Each number is 200 + 20 x the weight over its row's rms, rounded and kept within 0 to 999. Layers, rows and columns count from 0. The size before them is the row's rms in percent of the matrix's.

# up: layer 5 MLP up, 1024x256, rms 0.142, rows 438-464, columns 0-127
# down: layer 5 MLP down (transposed), 1024x256, rms 0.0507, rows 438-464, columns 0-127
up438,108,195,211,183,192,213,196,193,181,184,226,192,214,210,189,234,164,188,228,194,198,209,184,162,166,207,208,171,182,164,197,218,223,258,206,220,183,185,240,223,211,231,172,229,201,229,165,188,168,211,227,209,198,232,196,221,213,199,207,187,193,207,169,210,204,224,172,214,221,225,187,212,216,189,227,228,220,168,206,179,190,191,217,217,188,226,211,194,214,223,225,164,187,209,177,210,168,185,187,187,176,230,182,208,216,174,194,189,208,190,165,205,175,205,204,237,215,188,177,200,207,195,203,225,181,204,207,217,199
down438,104,190,210,195,204,230,200,201,161,196,178,213,236,192,210,193,202,226,187,171,210,204,167,200,182,197,200,172,208,175,191,216,194,203,200,207,190,231,165,186,199,202,195,216,167,171,190,199,233,191,156,189,191,231,201,210,223,221,214,157,220,211,167,209,185,178,189,228,181,190,183,211,233,208,204,181,207,211,198,215,166,222,200,180,194,199,171,212,192,229,236,187,178,204,187,225,195,189,211,171,190,204,185,247,249,182,191,252,171,205,193,181,171,201,192,204,179,266,207,227,186,263,193,191,210,174,204,185,180
up439,113,192,210,198,211,176,140,184,198,185,215,209,192,167,193,185,174,187,194,166,219,206,194,224,219,196,164,243,196,209,211,206,158,184,198,180,208,209,232,212,188,210,199,193,192,188,211,233,188,193,212,195,203,219,206,171,210,193,193,196,185,180,204,219,206,171,195,192,173,205,177,235,196,204,233,216,218,183,212,195,158,209,217,202,174,231,182,225,224,193,188,166,216,213,194,206,196,195,203,194,217,166,214,199,169,209,199,200,191,238,160,223,199,159,200,186,204,201,203,203,213,200,186,202,219,226,221,231,208
down439,110,210,181,214,174,176,187,180,206,195,212,206,181,206,152,186,220,207,173,203,196,197,205,194,200,192,228,177,208,193,176,192,185,174,202,193,182,207,191,175,170,244,208,178,226,225,227,218,211,208,177,215,214,210,189,239,216,231,189,211,189,215,203,211,213,187,193,196,203,215,233,208,211,198,211,171,195,205,235,183,165,231,259,190,215,224,235,167,208,184,205,212,221,219,179,179,183,200,204,205,218,210,198,210,200,208,177,203,207,225,221,203,236,205,153,200,228,199,220,216,187,169,179,198,170,186,201,183,208
up440,101,197,168,204,187,190,194,224,224,185,175,189,193,249,190,193,148,194,206,201,198,167,221,191,208,236,197,174,200,226,172,178,217,197,258,188,194,192,182,181,203,185,208,199,174,187,194,199,222,206,215,172,190,183,184,223,226,192,191,204,203,191,199,157,167,195,203,204,216,199,236,201,207,220,170,224,205,219,211,178,183,220,226,191,169,189,237,208,216,190,188,169,189,162,212,193,180,155,203,155,187,192,202,206,200,222,185,180,174,180,211,220,201,193,185,170,243,196,197,201,182,211,222,202,235,192,225,198,188
down440,106,196,190,210,208,183,226,219,162,213,174,192,189,219,231,198,192,217,213,215,177,192,173,171,173,197,218,185,182,220,158,198,203,201,222,193,188,192,213,195,219,168,203,192,150,218,224,176,166,185,218,208,165,194,184,194,204,198,213,191,228,196,195,188,179,176,204,218,227,196,181,232,211,193,207,212,202,226,172,245,211,201,198,223,220,176,206,198,212,228,220,178,210,210,210,174,225,194,230,187,167,182,149,162,222,191,196,214,184,202,190,193,171,199,205,219,182,180,188,185,183,228,217,224,198,203,144,216,214
up441,093,212,207,223,195,231,194,177,216,216,208,201,218,197,201,217,182,220,216,207,166,184,201,209,168,231,189,215,229,213,139,163,181,173,172,196,215,198,190,172,176,200,184,188,223,189,188,193,206,171,175,189,221,187,201,196,196,190,202,188,186,219,220,202,185,195,185,200,177,179,175,210,185,209,180,204,213,218,218,194,206,187,166,170,264,227,215,181,205,232,142,193,194,209,189,223,210,220,190,169,202,235,249,183,182,214,206,203,181,172,211,193,176,206,209,217,225,243,216,208,223,223,214,205,182,215,163,263,192
down441,095,189,200,226,175,156,215,181,228,169,196,209,188,176,182,197,180,199,205,213,174,227,234,207,154,203,206,193,205,164,188,216,199,229,197,219,199,190,182,222,200,249,212,221,180,221,217,192,208,196,222,195,204,195,159,237,188,188,204,178,177,179,211,195,171,206,199,189,217,230,205,189,168,191,188,182,216,203,173,196,208,190,211,220,176,214,193,180,180,201,218,226,220,189,178,191,218,178,198,232,187,213,182,171,196,201,216,168,210,159,213,215,229,215,212,230,194,180,192,222,211,178,238,200,208,178,212,195,214
up442,096,217,212,176,205,198,189,195,185,208,224,213,199,224,159,183,160,188,193,212,199,195,179,227,189,232,196,173,204,199,205,217,178,194,229,211,164,198,210,180,189,191,200,203,217,173,224,197,221,169,213,212,197,193,190,223,209,224,196,182,184,148,194,168,207,188,196,203,136,184,214,230,195,204,198,219,168,207,227,187,208,206,179,216,192,235,238,203,196,199,238,180,237,201,206,197,217,202,187,189,170,229,228,198,198,201,227,200,196,187,144,190,197,217,206,192,190,231,210,200,182,219,236,202,186,217,191,200,173
down442,098,199,222,195,190,215,254,192,154,206,164,215,192,205,221,196,227,216,220,189,215,217,206,227,196,190,189,146,214,223,178,162,219,205,177,218,196,184,217,215,205,167,201,212,196,213,191,195,203,193,175,165,158,183,214,181,183,226,212,224,199,209,162,193,223,204,200,214,231,200,211,190,211,179,189,168,196,182,180,204,210,205,199,209,228,157,179,204,197,241,202,213,166,197,176,198,206,210,187,213,201,170,220,148,159,163,189,211,178,216,199,204,206,199,207,212,197,179,198,209,226,171,200,200,190,173,224,207,195
up443,094,195,216,226,214,240,216,214,171,231,187,175,202,216,170,222,206,201,202,178,196,213,221,184,183,193,233,207,166,207,209,193,189,199,213,205,218,195,153,187,211,211,192,170,193,217,230,191,212,162,176,247,165,236,201,186,183,185,188,206,209,208,171,199,207,193,213,198,173,189,197,197,188,155,184,205,244,190,232,216,189,187,204,193,176,202,203,220,225,188,184,178,173,189,184,184,189,224,197,195,272,188,176,199,201,164,209,167,174,193,204,201,198,202,201,226,213,185,195,206,226,190,236,179,222,200,194,234,227
down443,102,189,157,204,206,209,233,181,201,206,203,168,200,169,214,191,216,238,193,190,199,192,214,190,220,208,205,240,207,214,206,221,174,237,132,227,183,184,213,189,212,205,178,215,176,226,214,182,201,222,153,165,224,165,192,216,175,216,181,184,209,202,214,168,182,194,191,186,195,197,217,198,199,191,183,201,157,192,201,214,190,204,185,192,195,204,182,190,241,216,188,198,234,189,220,193,209,191,210,198,165,183,220,216,215,182,189,182,151,204,214,193,207,214,203,201,210,243,186,200,212,229,185,215,201,156,230,211,176
up444,096,215,194,167,233,160,201,225,189,202,205,204,233,171,180,187,176,168,224,194,246,235,197,215,221,203,214,174,201,223,210,212,221,233,223,154,219,203,203,182,237,221,187,181,226,211,190,192,181,226,200,202,178,210,176,199,179,245,214,256,253,192,157,215,213,230,229,169,196,216,198,177,216,218,150,240,192,190,183,194,205,199,206,168,171,197,224,201,180,191,212,206,222,187,201,244,202,177,200,188,213,218,188,212,194,193,215,175,182,170,191,198,201,212,187,184,200,202,188,209,198,207,207,210,177,231,191,195,181
down444,096,211,211,240,209,229,176,188,178,197,205,212,200,213,182,198,181,194,225,189,186,190,185,188,239,183,182,254,204,182,214,224,196,195,193,180,207,189,176,200,173,169,234,221,185,212,180,180,224,200,191,184,188,212,208,211,213,174,217,164,182,191,222,227,187,217,231,163,196,193,174,179,169,194,238,190,220,202,218,197,213,171,220,241,215,229,156,179,210,195,233,183,166,221,212,193,172,211,211,197,198,198,249,190,161,192,188,222,201,223,200,169,215,195,215,172,188,207,170,211,200,201,204,202,195,213,229,189,208
up445,100,201,191,177,217,223,200,183,214,220,179,178,230,171,202,198,182,215,237,207,225,197,167,222,232,155,202,200,202,165,212,218,200,210,191,213,215,175,210,200,225,219,178,197,208,232,187,183,198,174,239,160,205,235,221,236,228,180,214,188,196,208,189,187,209,202,218,207,193,195,187,184,225,206,160,168,214,203,203,190,188,185,270,164,190,198,192,228,207,200,229,203,159,213,197,179,192,193,197,212,182,198,221,213,214,164,214,209,208,190,196,208,216,224,187,213,217,219,193,223,197,200,195,190,252,190,226,193,204
down445,103,218,211,203,169,188,200,193,195,168,213,237,190,243,211,237,184,184,199,202,181,202,225,174,174,193,233,169,204,239,202,201,211,195,215,207,183,202,198,228,218,219,181,147,221,193,210,185,186,231,210,187,155,204,196,196,239,195,205,172,185,234,202,206,170,214,208,176,180,204,222,229,182,190,165,215,207,216,221,161,163,189,201,190,180,212,177,194,176,166,192,194,195,187,214,216,191,214,200,204,185,187,162,230,231,231,182,204,175,212,224,176,188,200,175,197,198,208,239,208,171,210,197,208,177,221,182,174,187
up446,095,153,219,199,206,184,193,198,204,206,223,204,173,222,195,226,191,151,167,215,178,211,188,201,183,196,163,170,180,202,217,194,168,208,190,196,240,204,205,184,258,219,193,234,155,206,183,194,207,197,187,216,192,202,243,230,199,202,222,197,212,225,199,200,172,191,216,272,212,193,173,197,227,184,172,201,217,154,196,181,190,222,217,174,199,194,237,216,208,249,200,207,174,213,198,204,191,184,197,216,198,233,200,184,209,194,192,228,224,185,186,191,186,177,204,234,176,197,204,183,212,181,208,206,187,210,172,170,198
down446,096,212,212,188,212,160,207,220,214,191,192,202,245,159,220,159,203,208,234,203,204,190,231,206,189,220,201,215,179,185,180,183,221,218,233,166,226,171,210,204,205,227,195,179,184,211,189,190,208,182,213,180,204,232,198,188,222,176,222,202,185,216,198,221,224,197,194,202,169,212,168,171,179,205,219,215,193,191,212,179,225,225,176,178,192,225,189,198,178,192,203,209,195,213,237,193,170,204,178,175,213,175,204,176,209,193,203,174,181,179,186,176,222,191,189,190,212,232,185,157,156,182,203,201,192,207,219,202,249
up447,102,195,220,185,200,218,211,213,201,219,195,154,223,178,219,204,186,200,186,186,199,160,198,210,179,199,174,200,210,213,216,216,191,229,240,175,206,175,251,189,212,209,218,185,211,205,239,197,161,137,203,214,188,207,150,195,216,194,194,192,213,204,187,192,232,195,218,182,212,202,209,202,197,197,185,206,172,221,191,218,225,202,201,196,239,206,238,194,196,203,165,205,208,186,208,193,161,239,186,187,189,184,193,224,186,176,207,193,190,152,186,187,193,184,232,240,222,185,243,230,219,223,240,196,212,182,228,179,218
down447,095,204,172,195,191,196,235,190,217,214,217,204,179,223,204,181,164,180,190,217,208,205,199,187,183,211,169,177,217,189,182,198,196,197,219,203,176,244,186,225,192,179,232,220,201,209,202,221,211,198,200,197,227,198,221,200,228,217,245,211,191,204,220,174,166,174,221,225,194,211,195,202,205,178,158,238,196,167,200,198,200,208,166,198,161,169,191,188,192,223,196,203,195,204,231,208,209,168,220,201,192,221,204,189,232,219,217,266,198,212,190,241,181,184,159,231,210,166,187,180,168,193,188,185,202,188,198,204,202
up448,103,214,216,215,211,185,227,207,239,194,210,213,245,171,211,205,216,188,213,173,207,207,237,195,183,211,199,230,202,187,210,192,171,137,189,247,206,176,180,225,176,213,171,196,209,214,193,170,223,200,228,183,163,203,187,230,214,199,178,176,181,207,202,186,189,196,168,190,191,237,248,245,189,183,215,203,193,230,200,187,187,207,193,189,230,190,187,211,237,197,182,204,209,190,185,181,198,203,200,203,194,197,200,254,181,215,190,192,165,200,213,200,163,179,216,201,229,190,211,223,194,209,192,196,198,198,215,191,161
down448,100,202,193,184,191,192,173,159,211,215,236,160,204,204,195,250,208,181,203,222,207,193,194,172,204,216,227,179,162,203,192,259,196,206,175,196,169,192,223,201,204,208,196,200,231,209,214,242,218,179,183,181,207,196,188,159,180,161,194,183,194,215,195,214,195,229,236,207,220,201,169,179,176,220,219,175,215,208,199,184,223,187,248,211,182,200,196,200,190,193,219,218,209,213,206,209,195,184,209,199,213,189,248,161,215,203,199,185,188,181,218,219,207,205,199,178,182,216,188,223,221,190,189,173,179,186,213,206,227
up449,091,199,205,177,168,198,250,222,206,181,188,205,203,229,226,176,172,200,222,200,226,210,185,206,187,176,216,219,189,220,226,214,199,234,193,193,164,191,200,172,241,212,212,210,195,192,216,200,183,209,190,167,192,166,232,181,233,220,188,243,231,209,222,209,185,213,214,169,224,208,177,206,181,188,223,182,187,175,227,206,242,193,207,183,222,200,200,185,183,161,190,201,209,214,216,186,210,194,170,199,194,203,212,207,188,186,210,170,183,194,225,239,152,195,199,207,235,204,203,233,215,230,225,216,238,212,210,193,206
down449,095,206,200,200,195,205,176,162,193,218,195,197,192,184,184,230,206,196,186,209,207,165,215,212,231,222,180,224,207,184,188,227,190,185,216,214,210,220,185,179,202,195,197,228,241,190,192,218,238,187,189,208,198,224,192,243,209,181,195,183,221,191,232,187,219,188,220,205,188,207,190,214,217,183,194,225,220,211,202,218,172,207,180,229,178,196,220,221,224,212,227,215,170,219,180,209,200,173,217,197,193,172,201,203,167,223,191,191,231,243,251,197,241,201,209,192,198,154,197,185,155,154,212,195,194,197,185,179,186
up450,097,207,206,162,196,180,188,154,200,192,191,216,202,218,207,202,222,182,224,222,197,211,211,209,191,165,182,198,194,173,204,194,229,231,223,229,215,233,223,219,179,201,184,200,210,193,214,193,216,198,202,175,231,216,178,230,199,193,194,255,205,245,190,211,211,175,189,239,207,203,177,235,152,213,202,193,185,211,229,197,193,209,209,182,213,163,174,154,218,192,185,210,180,181,227,225,216,226,191,175,223,179,204,192,169,232,194,217,226,217,196,215,202,198,211,203,246,175,191,216,229,212,198,180,186,210,168,197,190
down450,098,182,223,177,272,227,215,209,210,188,190,188,250,179,188,205,187,168,172,208,204,214,197,177,199,162,180,204,183,231,197,218,193,193,219,204,201,213,197,200,186,208,198,200,214,187,178,199,183,165,214,198,184,174,208,192,194,186,179,159,194,173,217,169,190,206,173,175,215,171,191,189,231,178,205,192,212,186,171,196,215,199,186,217,199,195,184,193,203,183,184,242,240,225,181,192,190,198,234,180,202,207,175,196,227,185,237,236,153,183,218,206,206,167,206,213,191,226,194,195,178,190,200,227,171,184,196,225,195
up451,098,186,184,170,174,201,190,202,197,195,203,166,203,214,186,228,211,205,212,204,199,178,199,201,201,203,153,179,202,200,183,233,205,198,208,217,235,215,240,231,204,204,205,210,192,195,202,223,198,150,202,208,175,190,167,236,221,158,212,217,208,202,216,197,176,173,161,180,182,203,191,245,185,208,199,196,213,192,200,188,186,178,206,188,176,192,199,209,155,205,202,201,205,180,175,209,176,212,177,223,219,197,193,188,212,212,172,193,189,196,210,185,196,214,224,186,201,207,202,191,197,195,199,185,216,201,201,162,198
down451,104,178,200,209,168,177,240,187,193,204,206,167,153,176,178,169,216,182,199,194,214,202,212,181,206,214,193,207,232,204,190,191,214,207,226,222,212,218,192,187,188,206,229,229,223,245,229,213,207,210,211,229,211,192,227,228,189,203,240,210,169,225,199,211,221,187,219,150,207,212,208,188,195,237,210,163,213,207,219,199,208,195,179,241,205,182,216,174,193,156,211,201,218,212,180,220,203,187,171,219,202,223,193,194,172,211,212,185,200,201,219,175,214,197,156,183,181,178,196,199,219,188,178,203,181,197,219,208,196
up452,098,215,201,158,191,178,201,191,234,173,189,181,215,233,250,157,175,217,186,205,187,178,225,196,195,201,197,200,200,225,202,218,174,145,215,215,209,197,181,215,228,218,194,208,216,181,191,225,175,235,180,187,221,202,213,178,230,222,222,163,189,221,208,194,200,217,175,193,185,207,216,233,202,197,211,193,224,204,210,200,194,183,229,173,162,181,223,225,155,176,191,209,183,192,197,207,202,177,166,166,211,207,195,261,221,221,196,175,170,168,192,207,185,190,198,189,214,189,185,187,171,207,220,199,229,223,184,230,201
down452,090,205,213,227,200,207,202,217,202,214,217,191,197,226,186,183,218,199,200,209,200,212,204,237,207,206,212,190,208,178,212,167,200,190,189,167,207,209,215,177,168,219,207,231,213,200,213,147,221,190,227,191,174,209,211,182,230,213,190,221,216,201,182,224,212,196,199,193,214,200,154,178,185,219,198,209,219,179,213,184,208,208,180,208,202,170,175,248,251,206,166,206,206,203,190,170,218,226,216,215,190,174,151,167,199,197,214,188,194,195,219,203,186,160,174,252,213,210,227,186,179,194,223,232,221,196,212,173,178
up453,107,197,198,209,228,196,171,155,206,213,200,214,231,214,206,207,247,180,239,216,199,197,198,214,191,182,218,221,215,201,188,198,207,150,198,220,191,193,194,217,192,194,210,186,197,244,209,218,223,184,205,210,216,228,205,211,178,174,211,199,187,193,187,171,169,188,226,187,219,186,198,230,230,236,218,182,190,192,188,182,178,188,217,178,222,191,205,221,184,203,162,153,181,197,223,199,182,184,217,221,217,221,218,227,191,183,172,191,192,187,210,189,197,254,216,184,204,178,214,233,217,195,212,166,223,225,190,223,175
down453,112,204,213,183,198,186,223,215,220,184,210,204,185,193,227,207,187,168,197,210,234,220,183,186,195,167,198,181,188,216,222,187,164,210,245,203,187,166,182,211,237,217,178,199,202,195,227,191,211,226,174,234,206,210,180,190,200,180,183,205,215,201,174,168,162,205,208,231,210,173,209,198,233,184,200,172,190,192,205,219,210,199,188,193,187,196,224,164,224,204,187,231,190,195,201,189,196,183,225,201,215,198,235,229,173,203,189,166,171,196,209,239,223,211,219,212,198,178,170,166,204,197,207,226,209,187,174,240,213
up454,097,205,197,223,235,214,187,190,205,229,210,216,187,219,195,171,188,177,207,156,204,219,206,225,216,182,166,196,160,173,174,232,227,162,202,169,226,186,186,213,222,231,189,198,182,194,227,214,196,163,202,182,227,180,219,207,205,213,230,194,202,196,200,223,161,177,227,171,217,226,183,200,212,216,223,171,183,200,225,214,216,184,204,207,190,212,189,195,222,178,192,194,211,225,186,199,196,212,209,206,246,200,196,174,183,227,200,204,210,203,193,198,218,192,182,196,147,188,217,201,195,181,231,191,234,190,184,193,232
down454,092,200,202,197,192,208,224,219,206,190,198,246,205,211,168,202,223,224,180,233,206,174,197,196,186,185,228,203,204,232,197,194,183,189,223,195,166,186,191,208,200,200,193,197,216,200,147,215,211,213,173,224,210,202,201,191,179,203,199,202,210,200,203,189,205,210,198,229,159,212,204,218,231,159,152,211,217,236,189,194,185,222,180,201,220,153,226,214,179,223,197,212,220,178,180,216,223,199,184,170,163,185,184,216,177,197,216,227,198,199,230,225,206,202,206,202,199,191,194,184,227,221,163,186,222,216,217,198,190
up455,097,191,221,228,209,172,205,174,169,195,160,238,193,182,193,211,202,162,171,205,197,199,222,233,220,229,196,190,250,227,177,208,164,200,197,166,192,204,219,224,195,180,197,201,167,185,209,193,199,204,166,223,208,233,201,197,192,221,188,175,213,171,194,234,188,181,209,191,207,195,206,206,223,161,179,225,217,185,245,208,181,179,189,165,202,225,194,214,208,195,204,193,232,197,199,231,222,248,196,213,157,203,196,204,227,194,179,187,238,178,190,226,181,211,181,152,254,171,164,218,178,186,155,178,194,172,163,186,205
down455,095,207,208,239,186,218,217,193,182,170,207,207,194,219,176,185,206,181,196,188,205,204,223,186,214,159,188,184,168,205,241,149,176,204,170,193,229,193,223,176,265,195,214,190,198,213,238,204,241,194,196,198,222,201,197,167,180,187,215,215,193,195,214,200,214,241,185,195,220,201,213,176,178,225,191,200,184,170,182,172,218,191,209,225,193,222,210,238,207,202,194,197,194,187,212,200,190,183,193,190,177,199,178,225,205,184,193,221,197,200,191,196,216,166,194,216,191,208,232,161,203,190,192,207,218,180,212,151,192
up456,114,222,220,211,193,222,172,184,227,241,196,236,199,184,206,194,214,201,211,232,219,185,168,185,221,213,184,209,224,171,199,205,228,173,197,172,202,188,185,181,192,201,231,198,219,207,197,209,180,215,198,194,212,204,235,192,225,197,190,163,224,177,236,191,204,182,199,177,204,192,177,202,188,188,182,201,181,218,215,199,259,213,149,224,222,171,201,198,208,182,178,231,184,217,219,176,205,210,219,240,209,218,204,218,206,184,196,206,243,198,217,160,204,211,236,186,211,196,181,194,182,187,190,195,194,212,226,149,196
down456,117,216,210,175,160,179,218,195,198,194,243,211,165,211,255,180,227,229,205,221,200,204,187,162,181,220,239,235,218,176,186,197,188,214,214,197,198,221,199,247,226,188,191,187,189,157,213,185,193,210,211,204,208,178,192,182,225,173,251,223,207,229,197,199,198,181,193,185,237,216,156,189,237,192,160,166,178,203,231,203,189,198,193,181,211,222,200,207,200,209,221,206,175,194,195,205,201,201,180,176,176,211,207,188,226,188,213,199,229,200,230,169,201,234,204,194,177,222,197,206,179,183,169,235,180,198,188,194,197
up457,092,214,167,216,178,196,208,179,193,163,204,172,217,185,194,237,222,201,203,190,211,201,228,189,202,198,218,194,207,172,203,196,207,213,210,233,187,201,209,193,197,195,192,236,203,195,196,207,217,214,176,210,181,174,215,177,243,226,151,212,153,185,165,172,214,202,192,194,183,197,209,227,195,233,211,209,169,209,201,169,183,192,176,209,218,206,178,199,192,221,193,184,227,197,195,185,162,182,215,210,240,154,178,202,220,209,227,245,202,239,210,202,196,190,189,196,199,189,181,151,176,195,194,173,199,217,199,248,204
down457,089,217,220,234,193,191,208,188,188,192,207,219,202,209,169,188,162,191,248,212,194,215,173,201,235,181,199,212,200,197,217,220,221,175,172,220,239,207,208,189,182,185,180,218,217,233,200,176,185,216,170,181,190,233,182,192,214,191,211,194,162,208,231,192,186,197,211,228,216,191,149,190,204,157,230,185,235,186,194,164,193,233,233,196,220,195,231,186,166,219,182,201,192,214,226,220,233,175,190,216,159,230,237,194,179,216,206,187,209,187,177,217,209,179,193,184,205,223,224,201,176,184,192,183,214,206,219,179,211
up458,101,219,199,228,198,173,200,193,212,194,195,170,220,221,223,141,186,208,214,217,181,204,206,214,227,228,238,198,187,194,201,168,224,165,221,239,245,195,175,184,209,214,194,216,221,184,196,194,233,188,220,193,221,188,207,164,220,220,198,188,232,223,210,203,178,228,174,167,195,189,200,254,170,220,172,187,194,182,201,211,173,220,224,229,204,172,201,205,200,183,170,185,198,177,166,188,216,194,191,214,214,194,226,178,175,251,224,171,204,193,183,215,216,183,216,192,150,206,161,219,166,166,214,166,198,220,174,217,195
down458,096,199,193,183,215,239,194,232,203,204,185,219,194,203,224,253,218,212,207,218,212,214,225,187,204,194,223,219,196,193,218,185,208,209,184,187,206,196,188,222,228,178,201,185,202,193,216,188,211,158,178,205,187,209,205,203,189,251,188,190,211,181,201,196,206,197,211,220,201,219,218,212,221,177,183,190,197,199,192,212,187,191,163,190,184,162,176,197,189,209,196,190,166,167,180,185,187,242,194,200,199,195,169,222,191,182,221,212,231,212,195,173,186,186,166,177,218,203,177,188,239,208,188,201,241,187,215,208,187
up459,088,191,219,210,189,226,191,170,177,205,216,210,179,191,219,180,234,175,212,182,226,169,194,202,219,197,214,181,205,189,233,193,207,165,241,159,207,217,178,218,196,161,218,203,239,193,162,245,173,193,192,198,194,218,210,206,199,235,192,203,178,205,191,191,208,188,203,188,190,195,200,175,202,215,173,201,181,206,195,206,236,198,180,184,232,178,176,190,180,201,185,200,203,205,204,222,225,203,180,208,185,199,197,217,208,162,187,192,212,160,163,267,213,172,210,222,207,177,171,207,188,201,195,210,193,200,180,192,185
down459,083,206,150,211,195,155,258,196,196,185,197,199,192,191,191,227,201,174,195,188,188,208,207,189,197,166,206,188,210,169,197,235,219,225,173,184,182,209,181,209,225,237,189,212,222,204,222,219,195,204,177,222,193,215,206,184,188,204,243,203,223,231,206,229,211,198,190,202,217,208,186,191,195,187,207,200,211,267,197,226,195,184,195,184,220,218,197,212,200,225,199,202,218,229,198,208,205,215,191,206,143,215,189,226,199,201,189,195,188,195,188,186,183,181,185,211,202,206,212,231,209,195,182,218,188,176,214,200,164
up460,103,191,191,184,204,191,158,179,188,189,190,186,221,197,204,202,201,163,204,240,216,227,207,202,189,188,186,199,201,200,210,179,192,176,193,192,175,192,196,187,185,224,205,191,179,190,236,191,173,181,242,188,244,214,219,187,250,218,198,197,207,218,149,179,199,192,204,226,218,204,212,195,191,163,180,231,194,185,224,178,221,219,186,205,155,234,201,217,225,197,195,172,194,190,243,194,204,196,194,205,176,197,185,203,235,199,194,213,174,193,207,182,205,206,226,153,211,186,155,193,188,215,210,211,177,201,237,218,221
down460,110,196,209,189,188,227,207,210,225,188,172,200,198,218,185,209,153,174,224,206,211,243,203,169,182,221,195,202,200,175,216,177,159,181,204,232,227,189,206,212,204,208,207,225,181,208,197,218,203,178,203,174,189,191,221,199,239,173,189,199,226,208,213,216,238,236,178,186,204,224,210,192,200,212,197,211,198,190,245,203,218,217,180,207,189,178,197,194,203,198,182,156,202,228,141,180,186,211,189,202,177,234,211,228,200,238,188,249,197,212,195,184,222,222,191,177,207,197,214,205,183,185,232,236,205,221,201,206,224
up461,099,215,245,241,208,211,208,211,228,208,221,185,197,179,170,183,203,235,223,191,224,201,231,196,194,231,226,193,167,205,200,231,224,206,178,196,205,204,206,246,215,215,171,223,189,180,262,202,215,213,226,198,156,197,193,227,191,220,204,190,198,210,184,171,221,221,215,193,201,216,196,226,182,162,164,174,191,227,214,219,215,200,171,201,177,199,196,227,213,193,232,166,182,203,191,195,196,204,191,210,195,200,195,202,202,198,201,202,174,186,176,161,186,191,215,235,222,193,176,201,213,170,194,212,221,201,168,193,234
down461,094,241,201,178,185,205,180,235,202,198,194,197,173,202,178,180,206,216,191,202,207,209,174,225,208,208,197,204,214,189,220,206,189,190,181,191,169,210,192,182,219,197,223,168,245,231,198,162,218,217,160,203,204,215,163,232,188,192,180,215,231,184,186,203,194,179,195,201,219,221,213,190,179,220,210,224,213,195,211,196,188,194,217,199,178,200,183,190,170,228,193,223,233,202,198,213,228,201,198,216,184,210,250,200,226,234,183,191,203,218,243,233,185,207,166,216,218,178,228,188,194,191,200,159,175,195,188,192,193
up462,096,213,228,185,219,186,188,168,222,188,202,213,201,178,177,213,205,146,229,206,202,218,200,219,210,204,239,175,221,198,189,189,186,205,196,196,216,224,209,188,143,205,240,228,205,206,211,218,214,224,186,181,188,215,191,228,224,204,180,239,229,223,198,198,203,192,203,213,222,209,177,162,224,200,199,231,211,213,225,217,181,210,182,187,171,197,201,195,190,202,197,204,209,212,213,235,178,165,192,197,192,194,197,224,199,188,214,190,226,175,201,188,179,192,196,219,185,199,205,184,216,225,228,192,239,189,216,241,184
down462,092,221,185,220,203,210,239,244,185,181,174,221,235,181,222,213,171,228,175,214,215,168,209,207,191,240,193,206,193,175,233,240,230,210,199,190,159,190,176,203,198,182,228,198,204,176,199,168,196,193,220,190,187,187,169,179,162,174,177,185,205,217,210,202,187,215,205,161,158,192,229,178,205,211,211,185,186,180,212,199,209,175,215,211,219,204,217,190,153,199,202,192,223,206,177,212,203,188,202,220,173,241,214,213,206,214,179,187,190,189,212,194,189,198,222,166,189,211,181,188,197,211,231,253,198,192,179,166,207
up463,089,188,195,223,216,239,221,186,242,202,199,181,203,162,198,187,168,193,237,183,208,203,229,232,189,194,214,196,208,215,212,194,191,216,195,210,207,200,205,210,225,200,214,208,217,171,175,216,219,221,209,213,217,178,183,210,223,167,236,175,178,230,190,234,209,205,176,199,190,200,205,190,224,181,185,197,207,171,231,245,207,228,246,196,215,175,211,208,206,212,204,187,174,214,190,211,225,181,196,201,174,234,234,214,235,189,184,214,204,180,183,212,237,200,201,189,204,172,168,216,212,214,171,198,213,194,188,221,168
down463,098,169,179,214,228,180,204,168,204,225,201,194,207,212,230,199,195,212,172,220,185,189,181,212,170,164,184,233,217,193,221,223,192,220,193,149,161,205,193,199,196,191,182,188,201,197,166,220,182,223,225,239,218,203,182,174,213,191,126,216,231,197,205,214,212,217,200,203,178,193,193,208,177,193,207,172,198,237,205,202,186,188,194,205,167,216,204,204,209,203,200,229,210,235,194,165,186,197,179,211,203,167,184,196,194,218,214,230,223,225,202,176,215,229,200,214,200,202,215,154,176,180,162,200,222,206,207,215,223
up464,089,237,183,225,208,242,193,213,236,199,208,212,203,201,172,161,234,196,237,205,191,194,206,177,168,193,205,173,172,236,192,182,154,227,193,238,200,233,209,204,195,213,207,221,218,210,171,185,197,216,237,187,184,210,161,207,206,204,200,221,220,239,207,205,220,200,233,201,176,188,153,185,188,165,219,180,204,200,211,192,204,224,203,193,185,203,149,203,199,214,239,186,197,182,199,196,213,205,188,203,164,199,213,196,191,172,171,231,204,197,214,196,185,197,174,208,180,184,226,201,191,217,222,191,190,201,173,188,195
down464,086,184,182,183,220,219,203,201,176,204,179,189,232,189,206,208,168,201,175,160,172,202,185,201,199,224,201,178,186,182,190,239,187,187,229,217,198,233,179,216,191,198,202,178,172,181,185,189,190,190,181,221,181,204,245,202,218,188,179,177,175,193,181,193,214,212,157,191,201,180,185,201,210,179,185,190,203,153,204,201,223,192,240,197,217,226,203,194,170,186,203,214,221,186,193,209,194,204,203,192,226,218,222,161,207,211,203,210,207,196,155,158,204,177,204,198,244,229,203,190,164,192,194,237,198,237,200,234,202